Weights of a small GPT-style language model, trained from scratch on English Wikipedia: MLP 1280 GELU, a variant of Muon for these matrices.
Each number is 500 + 50 x the weight over the matrix's rms, rounded and kept within 0 to 999. Layers, rows and columns count from 0. Numbers have three digits each.

# layer 3 attention query, 320x320, rms 0.0298, rows 0-80, columns 240-319
532442438565504464516509519552590566528447430440579506491542567505466497463480535466493426482483502568557525499500545512429575442512495521508529547575568487511469445498487476485464547515574522507537480587431552467486483501471533472478466566
558532484484508505482538506511503483406501468501530491529510467435522473489550469436527554501525518426448489442536468462561440516531555513521509492410537466461543537533515487510538421450459539503475554483446472543493493442440519525520472538
525528541474480457439558493563482469452578483510462513469558434318526563529543427406471517464494526479544550533582484483541413511461703543588517503382570501481611502472611497518596442488459516447508561438463501531517509474385541507566469497
428552523652494485534465504547523585472514536430594491548553565460570480480421513476535550410484532433493415369560456556444454452535540558617438516508569427530502499566586511561546506515472557504622526408490456432453454440487539590504431579
494487534510441501487529553522323598546539477434508497502492441561510510605450490559520503512493456500441528522571490523448470490525578518545502568433569501530466593598545489491583454573504579552553572483452535546487497523530502516463469443
445531452575483513534584548464464491526413522558547517579491494540449523499506471425481524499581539502462437369476576519431470556508447534645572507451474525595450452620491502488521477536541599516402524511483477474535478492582415375493545562
562680621518469420470555487529442503452543394506540473575518457349533509500479429433494472403464542467506463468498431526388524500558562583553480520472532491481544482579603507515601425439625572538544505434512466573356481476478459604557535495
528561404503452440537492454541456472522482458495577495494481523620559489520400507391627461528468450502423448479569598463472516620442596484610535447465465487563571443407479509516559481488535553454525509548465502455434477493481562586485561486
491496634483484507442420562586577485402518439454466423510534523409529442534612438490484543526438441441504450513578470551459482555591524495594431562438552454542495463502633599532469425539617575499605563573600446389433468449455559517464519500
454512539495614413528494505476533517505473443506593464508509486465508497531465509440502512534518489501510462564494398512463495558446543450563483463418506497462483474497512526455503492454493539490507541514505438534473456446523503474486546475
423486501593532463468539596497531522522573452539553551534569455419567407502473544456538527455476499452482417426546511448411477427574475552463581555504571453525491420566534479406570545528495468440547560457531473463493498404481467435663409590
427427357471473519504462449455472441427475415516497459478512565537486551457450584466529557585561528598406584558580534503541495526444515427563528529448419587578564480497535447542535464476446531516436488511504491446578550396407420476523552443
494462455508627486524524512589465515510506507533597480462571543514566451550386547653540491556516422567492401480579519534489471620500495458557507461489454571575555523549554543418508509471593569561454534517506468601553552583435428488539522529
510534403550541486584497488487503463448457570490525482484552576527577490489469537471568448549580493569501490463520575464563504548506459479528591456531460420574437477399617468475499412393467530499465564437562492446502498498499469443437491456
514520492597474509531520412452500508515486508561458432563596501446454540587473500583515496486510462481568484565427516552501485493500466524512468462527412587498569483448514457512525511432517437479499579565419476449529505445545507518484433530
465530525487573458526550528484504449543491516471462543472450465540429569534529488532474458505532483575455494484526465455425590586488501480469503500543460526490471483496496440546559597541515576467516578567504518443476477468453504505478542573
492436418483520558428491533419494439425509586531532556442526494586489535488480529524496542489534504430457525460535524496532474600419453515574542416492516539532516478551442333573535555414542553571445520582519502522463404466523490541483525517
575505486503563488553543427547463432432491494468429534519486554444637548518534510502455553540494545515400584420582420480513421553490483530516538511498500521522554495621576492469558486569545595570547468520485435453484525517410544541501518455
470457434559442552451511484469474486499454470435544538530500599629544477487498496441559453520435538404514467457449451490572522450459460572552536500571544492579515511454473503458553592463517439459460492510514483478514531528452578506537514487
514460485575441483476568497594535499408479477510545490460490405496442501580605433441427556436483422483451477383527528479414514583504556521535442544486550458588435475542549458557487554523618545508587600442525527499515502605548507455460508439
479597525451404509519435501542509544497461458449539565472486495473383482468521431497401529416416445563422503460445491543612518496510530536517446524547542463529540574468591538556531544511489492505491450533453510504463492493562547441544503497
481483512452476564546451449525490567513502416422388519492425527582460475571558486406496427440504518503522514546469450460469509521532499511509560498451494490453449514488460490628416529487464559488460435606504531472571464512466509511462459457
456534481431515521535573556474530527445503587449467411486501522484457479499519547589452462419521663503551472406453474593533412500508456525513487529468561540520492543633538455516539520471454496476432533542555574448491506570559422533473452542
494504414525436546497494464579557492540542491527484554492534551397586627559531459476534431531534507485577464514512472571425465516543488523450517514531479478435512501584499458487555559466471443470492529541496463480478475488470469503556458538
572495547582529586495554447504413616502508465453491506478443518540498470475508497567475505506474495536522477531471548526534405557503542558508499542497549505548487511538492503566490491487497500539431559543482485518487499613543297454455430425
519478538468422624581537438496511554437521500437391463423437489433456457559536418604541520447486461490608459502443513480532420570532522473459521466495497503491443464413495487515517572549523512478550408514476488560466545476550532502402391469
532481565423594495477511544495512611509600375458471502475425463502531495603533486438393539489447477469525574541388482421484531515462418532493519504511477495502554456474528585530452512504527512544487515591463509577575480441442490477443549439
538513428464468482521502527537425498441557518510467467547595472503433545546418510504494507538555455580560484543529529483474449522457496508434530494506582519464555413577563537521475498510635494576434510451486460521467487581490468526537570492
481511512448428457499482486537538520485475563509385498443433552559501506515546447459541459437429486542478514514495459513485468524518508520449506493492446533531504495497483469461538518541496463463490407567510504506500504557454531538563452472
461554439474457444519509451595461542492504547565538601448455434601548485541460430389576544562509493453522503431534432504563523556484524511515559456491503604476450509512566547452457507486491461468492503458511491494498520501421478559464521502
415550404535451531456499542579486500469581447500453552501497582548528600477474421474529468403494520453370536433457420550547507453525525565509586504489583508487541507454530456474534418490508467437560525513496525403478459504489509452501529488
532455581541484504544600408509583486466478578430539464528534476474529426463512573497471541538462585535501501401516505537504465512497489487482515541524557486580430442534536495428520437463406515491554464538520449540440439546513493485530459448
502543531509487508480522489555497483421571510584432548531521513455491556470485504472512455475565507504521546476568505504486521467502504491556543472493524525541527441517518478466567405506490456474550487487545493450520492470408434521541486546
404515507536515559520523498445547485485507478443512466439528504457476552425484515437529462540506550462449465484463501533516435496467510466553463522487471575554483488522590543522518524517501556535455468424552532505505499439492536534459546538
451504438482466573568498391503538361517458457561470491468555562444451508510499551474544468576541536549413427486536547431540442535482521409573510485538483520574455503526558572503490509456461531466523529387533510532463545419350400499391515437
441412499470499516448541555404435524473539552462559427527576452508445440393418653459493523550552613463454571530452530455464580473482556503453451545510373568523469566611452497495468482516474547478470535448529400503506569565540516497498503521
456451491479505588480506432476470415521592529492511493502472566505460539466409607536579456539587498438565507518456527479475420594469495528522532425441332514505542443505483506498469471522516477511479502529504444561553472561452493533540550462
451671421528596528591431466412494505558463412545484483513522536575543619424469529439552497563525489459293481488477537469472357513462439447577513492559422497536452438593445490537433480452499548536436488413569394455600558545489545422470620508
457510447492491547492494525434520456442493505515574458580574482511456540516454512602473461561598530521471453548533586491495439589387484502605447525444379568541572497561576407391405540472540531579466478534513477546547495585524444504501534451
483527453614484562533585545450508447422551478454506534550521475549465570462442478502548445517585559490538539463491484528429567484487518543526594488539430422480487552566572448454521473442425537418405563524534444473491451490542539468481489486
446535415510562539524539477542504385460469547466418473514526521511535544560484451493439470496541588479510432340562518492538409520487508493605525430590432494517559445600674467492611439551456548545430534406482421451431500498451617482486599489
595588378496501527511431535497441528435456483522530520517442435718537471362413511553556495462481415519667473479543453453579565553448515418551527457464484434593524595470535494468515497467557469567524486462525453482505534608527418538500557506
511568445631505469490521477451508491473553554488546476491632460539550497525561528505525396476559529489538488385565539435522504515608492545490430574457523573546519616473567505578541586570453464499481559526479476481410525467471574496547547572
466458428434412531476440502507576492491535449416577528438455437533457470504566547414464451544396447501368467495567487432549528459492559572415565562495530471457576438443543552545636512443391383434450520456430564550469419439567430489513415437
490518545509456528511485486534461487543502549489516479515499500482463604528486489595456460467557425479488454493380456526477398506500474545389510520528503507429514477540442450412507491637569461523562560501468452430529470502424518563543479563
527429552482481455438558459508509569464572480523493501457523492474549505563523462484512439481560484485525486580417554554431487474527532559493548503453524440531462584499377463512534407526431519497600461547500412513529512437409591495539449534
471455451576512538460484488466523447456489576528405504477405472504473445447477486507504532530454530500477523456497441464499584455583454520473462414482497435450446441446486554479504397532495480496493453496491566439488469400520519550477450574
482454425618456487571500533437551500527512505483563546530404417505440498517606477481531471541501556558490503487428492471531552562492501466590526589431474535483494427489485518511454640554502503439479496521486490564546542526491447438461517504
501483567427509471560364487474439490518419461490497519434461500449432449558484407537417503484514463556502483573487611531511512453500576537527531487529576469557545503483513549496581562454515527511441513456486613533502478539513499472479481489
498469462496443484527408496473526518449533498480480488471558515550541537423504529508471545420462447512476529629471434512501555479492512417476472467517479547471550559479508520476508367491439451535508426481527479431540512463490521474452537458
457614505426491607479514502490522589546483546488425448493515485518513506521549486566463509481473434529554540496511517485476518472503440496507505575514552499428412534451500507505472459525513496548569541538490554492539480509488484459433479545
508521492521491550586447545510535551538470459492492525480423556491440488457494535484504424564568579513432436549470424594475535527460607492447660500573489674504574552501512524497485502450485497480405405537438520456568518553398476522498568562
585478459492542453566524528485442533479493635547478564528567488591526499486508472459558633475454519584485480500502483513533525545475484526519498389450398441536563437510466553347482389526534500458418567519557516465487549542579487592464430524
455528483505594529514545599474547479491465471428455551445542484543507553479494494473523473497459535496533486453456533496571451590478467460464443477458471500539504479554505520526525503473487611494459452497566534574504510510528497556559550459
442506566521569452596457412534514461526390438442502521508541490413418564540421409509496545555474557535432540501548495492474401510474523586574568582491517552520549412510525464459530532550517584524514548552520549693517473468556426444446522420
472570448467425607509519556443551461472526464462447521428434557481453505530459596579488382504499468392571529489498496498473493477501483577480484570496470365529395523489435506582563559491488506515514478634566489491453507443544564446480540440
490567516452563413474508563522527573549536480514533473513524579491485480441509496541519535556576457503494503492481486519420653465491483478531362459486544478427508504576580629534543493456503452576523558486491513562396488544531482573630507533
479546538489482489517532441563493510559527443462526502427479428513511469474494520515496587504499484565459561536524493509481431566512488391533502464486476557499485522471545515536505489570497601551453600442540615584543514458468472531492456485
464429501413441531559580521412460485565560565537495618475403510483590576551520439472551475524515536478464571496517458419412480518470517563456543430572439531449466583525393465498524456520445486532457533593508516528545419371410421596459447559
449543493488515478458502502525524497468481435547545441538523471472508506477489545586459390542566506541438505647474535561383557542542497466504559463463474500472626463524441417448533492513434492515487482542435462489480451568531520502588453477
489468608519528509397574476500508427471558474529499413519437565478533506527556574449367567524552522437544556489496489524539519358499498538483494488575455530512503555556489507463536599457456535524485479556484533469437525355463516477541529515
479494527531468425496406475515524488513476579562523490539574504493499504436487567462561542569424541525605469459439527536515463486473508501482476488520546472501497494546567451481584491448557551510494471447535508559562495436554500501514476607
466545555406500523509544415547381571489534507526534487505460478490591459579495531492536594558505533486534512515443475459459479487525490465516502485419539428490552534499486597443413556375519493566491400504540484509543513515557397520535511413
455527503510545515477415480597451448441503567462566524500415515542533574358455488399461543532588498544449504495567503576465486435507563445591470463507542477490567444484461501400473469495449486531493520496493488498499444501545537536564482509
505424494511513521473466429512431565524475517547513540465484523464504517589551485555467424495509546448529460448516546498502508454502544499430490529536499489445486474481425445537448560517525461478444496527518436534437514528488483475490511492
530504467481442467473521481526468452478499493496528524515559443473480512495501513515522523463466522501539525521515475530527505516479546528534500474470533495528519541549498505502576459500515519491469571497428496498470501516442494521523451534
599503509489523360510531558529504524516577540458508484569449493373491564497438466530534570506430464529585475540554444460464533582381606573543478463461542499560610450529554473532579499512576485540477522483412513500503500523540496510547357520
452548516508467450499442533561518462532530489506474475509536455499601461537452494605525479543500536599486554456549522540462534506552488498516457519454475476472516521505528529489509439528520555534573568498548590509341478455454538460507467563
520463547486496506489559508553550552508507503468552518534508459519534467505553505533524502487525536484512557478552482545507481474501538531544461547488545489476494550532517498544517515535508490513591565504481453480506454524483500504519539456
504470508473480475454528540556474501510526479500478521501538487554486475538528460462532551472505529512505451523539492512522516486529486492538518495525542464511460459542502521525482459504517490495550545492494479514499513496492522570495479480
485479553438455495458541555547514536491492476464508489511469480466515495547416423461533574422431439534517475555408468538423471467484529470507503491491504475537505502491498473491540519515521520491449513474467573503447530466522510524521495552
513605511549527408463478397487579494447467478584523496527492457459521490519512486421548457565487468559461521478593559442535461574528498458478422531450455511534488481465509491512526496469439568534503572466569478551530510607543440517502544548
534474547453476476452528587551473480493519430523479505466515400498439459521525496501497593517444430514529475499509578522449568499467467407490505435446531410497484491510550572504485459490583557520485547539569543525496513481507484567504458532
456499505457536574465485387474509521537511529551513428601503452458509462523499484487439438552586449437450492552534546487504434477421501522518471519529460503564573464474465425387607478432428427516420494484507536475559464549515485458512494483
498528581468508494501506475489497546516467474446487521574497474484515489544533495433465508513541476507510472542526481484478470500495477499499440457510490453501577513509536496453516499481480473500487544471468521457517522550548474565559503466
434589465543429535523511442464456501441487545503523448504427545564435574509587499492459472514563479495437540452461559524522496503472474544556548444475488520535468548521601471497461479435491490495478507470559453530533510472541535406445519429
533502507528530506513498491507484527526464444543418478515399497432505507527492463519426452447470462526463507541559561422528443515572530476494482578519529429501493475486484549540522600435451583534513503439517519527532517525435471426443498534
376481482536456479521452549521537480499447540560511502530528508506471575534403485521487363386634522508559514495572534544526484546559447492440512437517492513473452453496435459421533428488475434439485569528551461434576552459475559484510466540
505505556581537512521549486459594564498569472554516454551381526507445448525502417455521527524434523513480429551492495572419534501447552530469505444515377524469536453490542484495462588402571532552443418514489432558440458478507464494479515486
449399552488557524460507397516579451510531452512503453509503486462491540542582469415437405490461421546456512552532439451444557520549550459438409546488464474439491473433526507615512599485513547498530466481470464490520465591501506526475536461
521538490471514476612481447532502558444426578540523434426431570531437534450491515473583523619460625477516534480437572472523504572527450500555480438522420587344478542555463513581406544575525520539500381508421560462551471507493459415481546527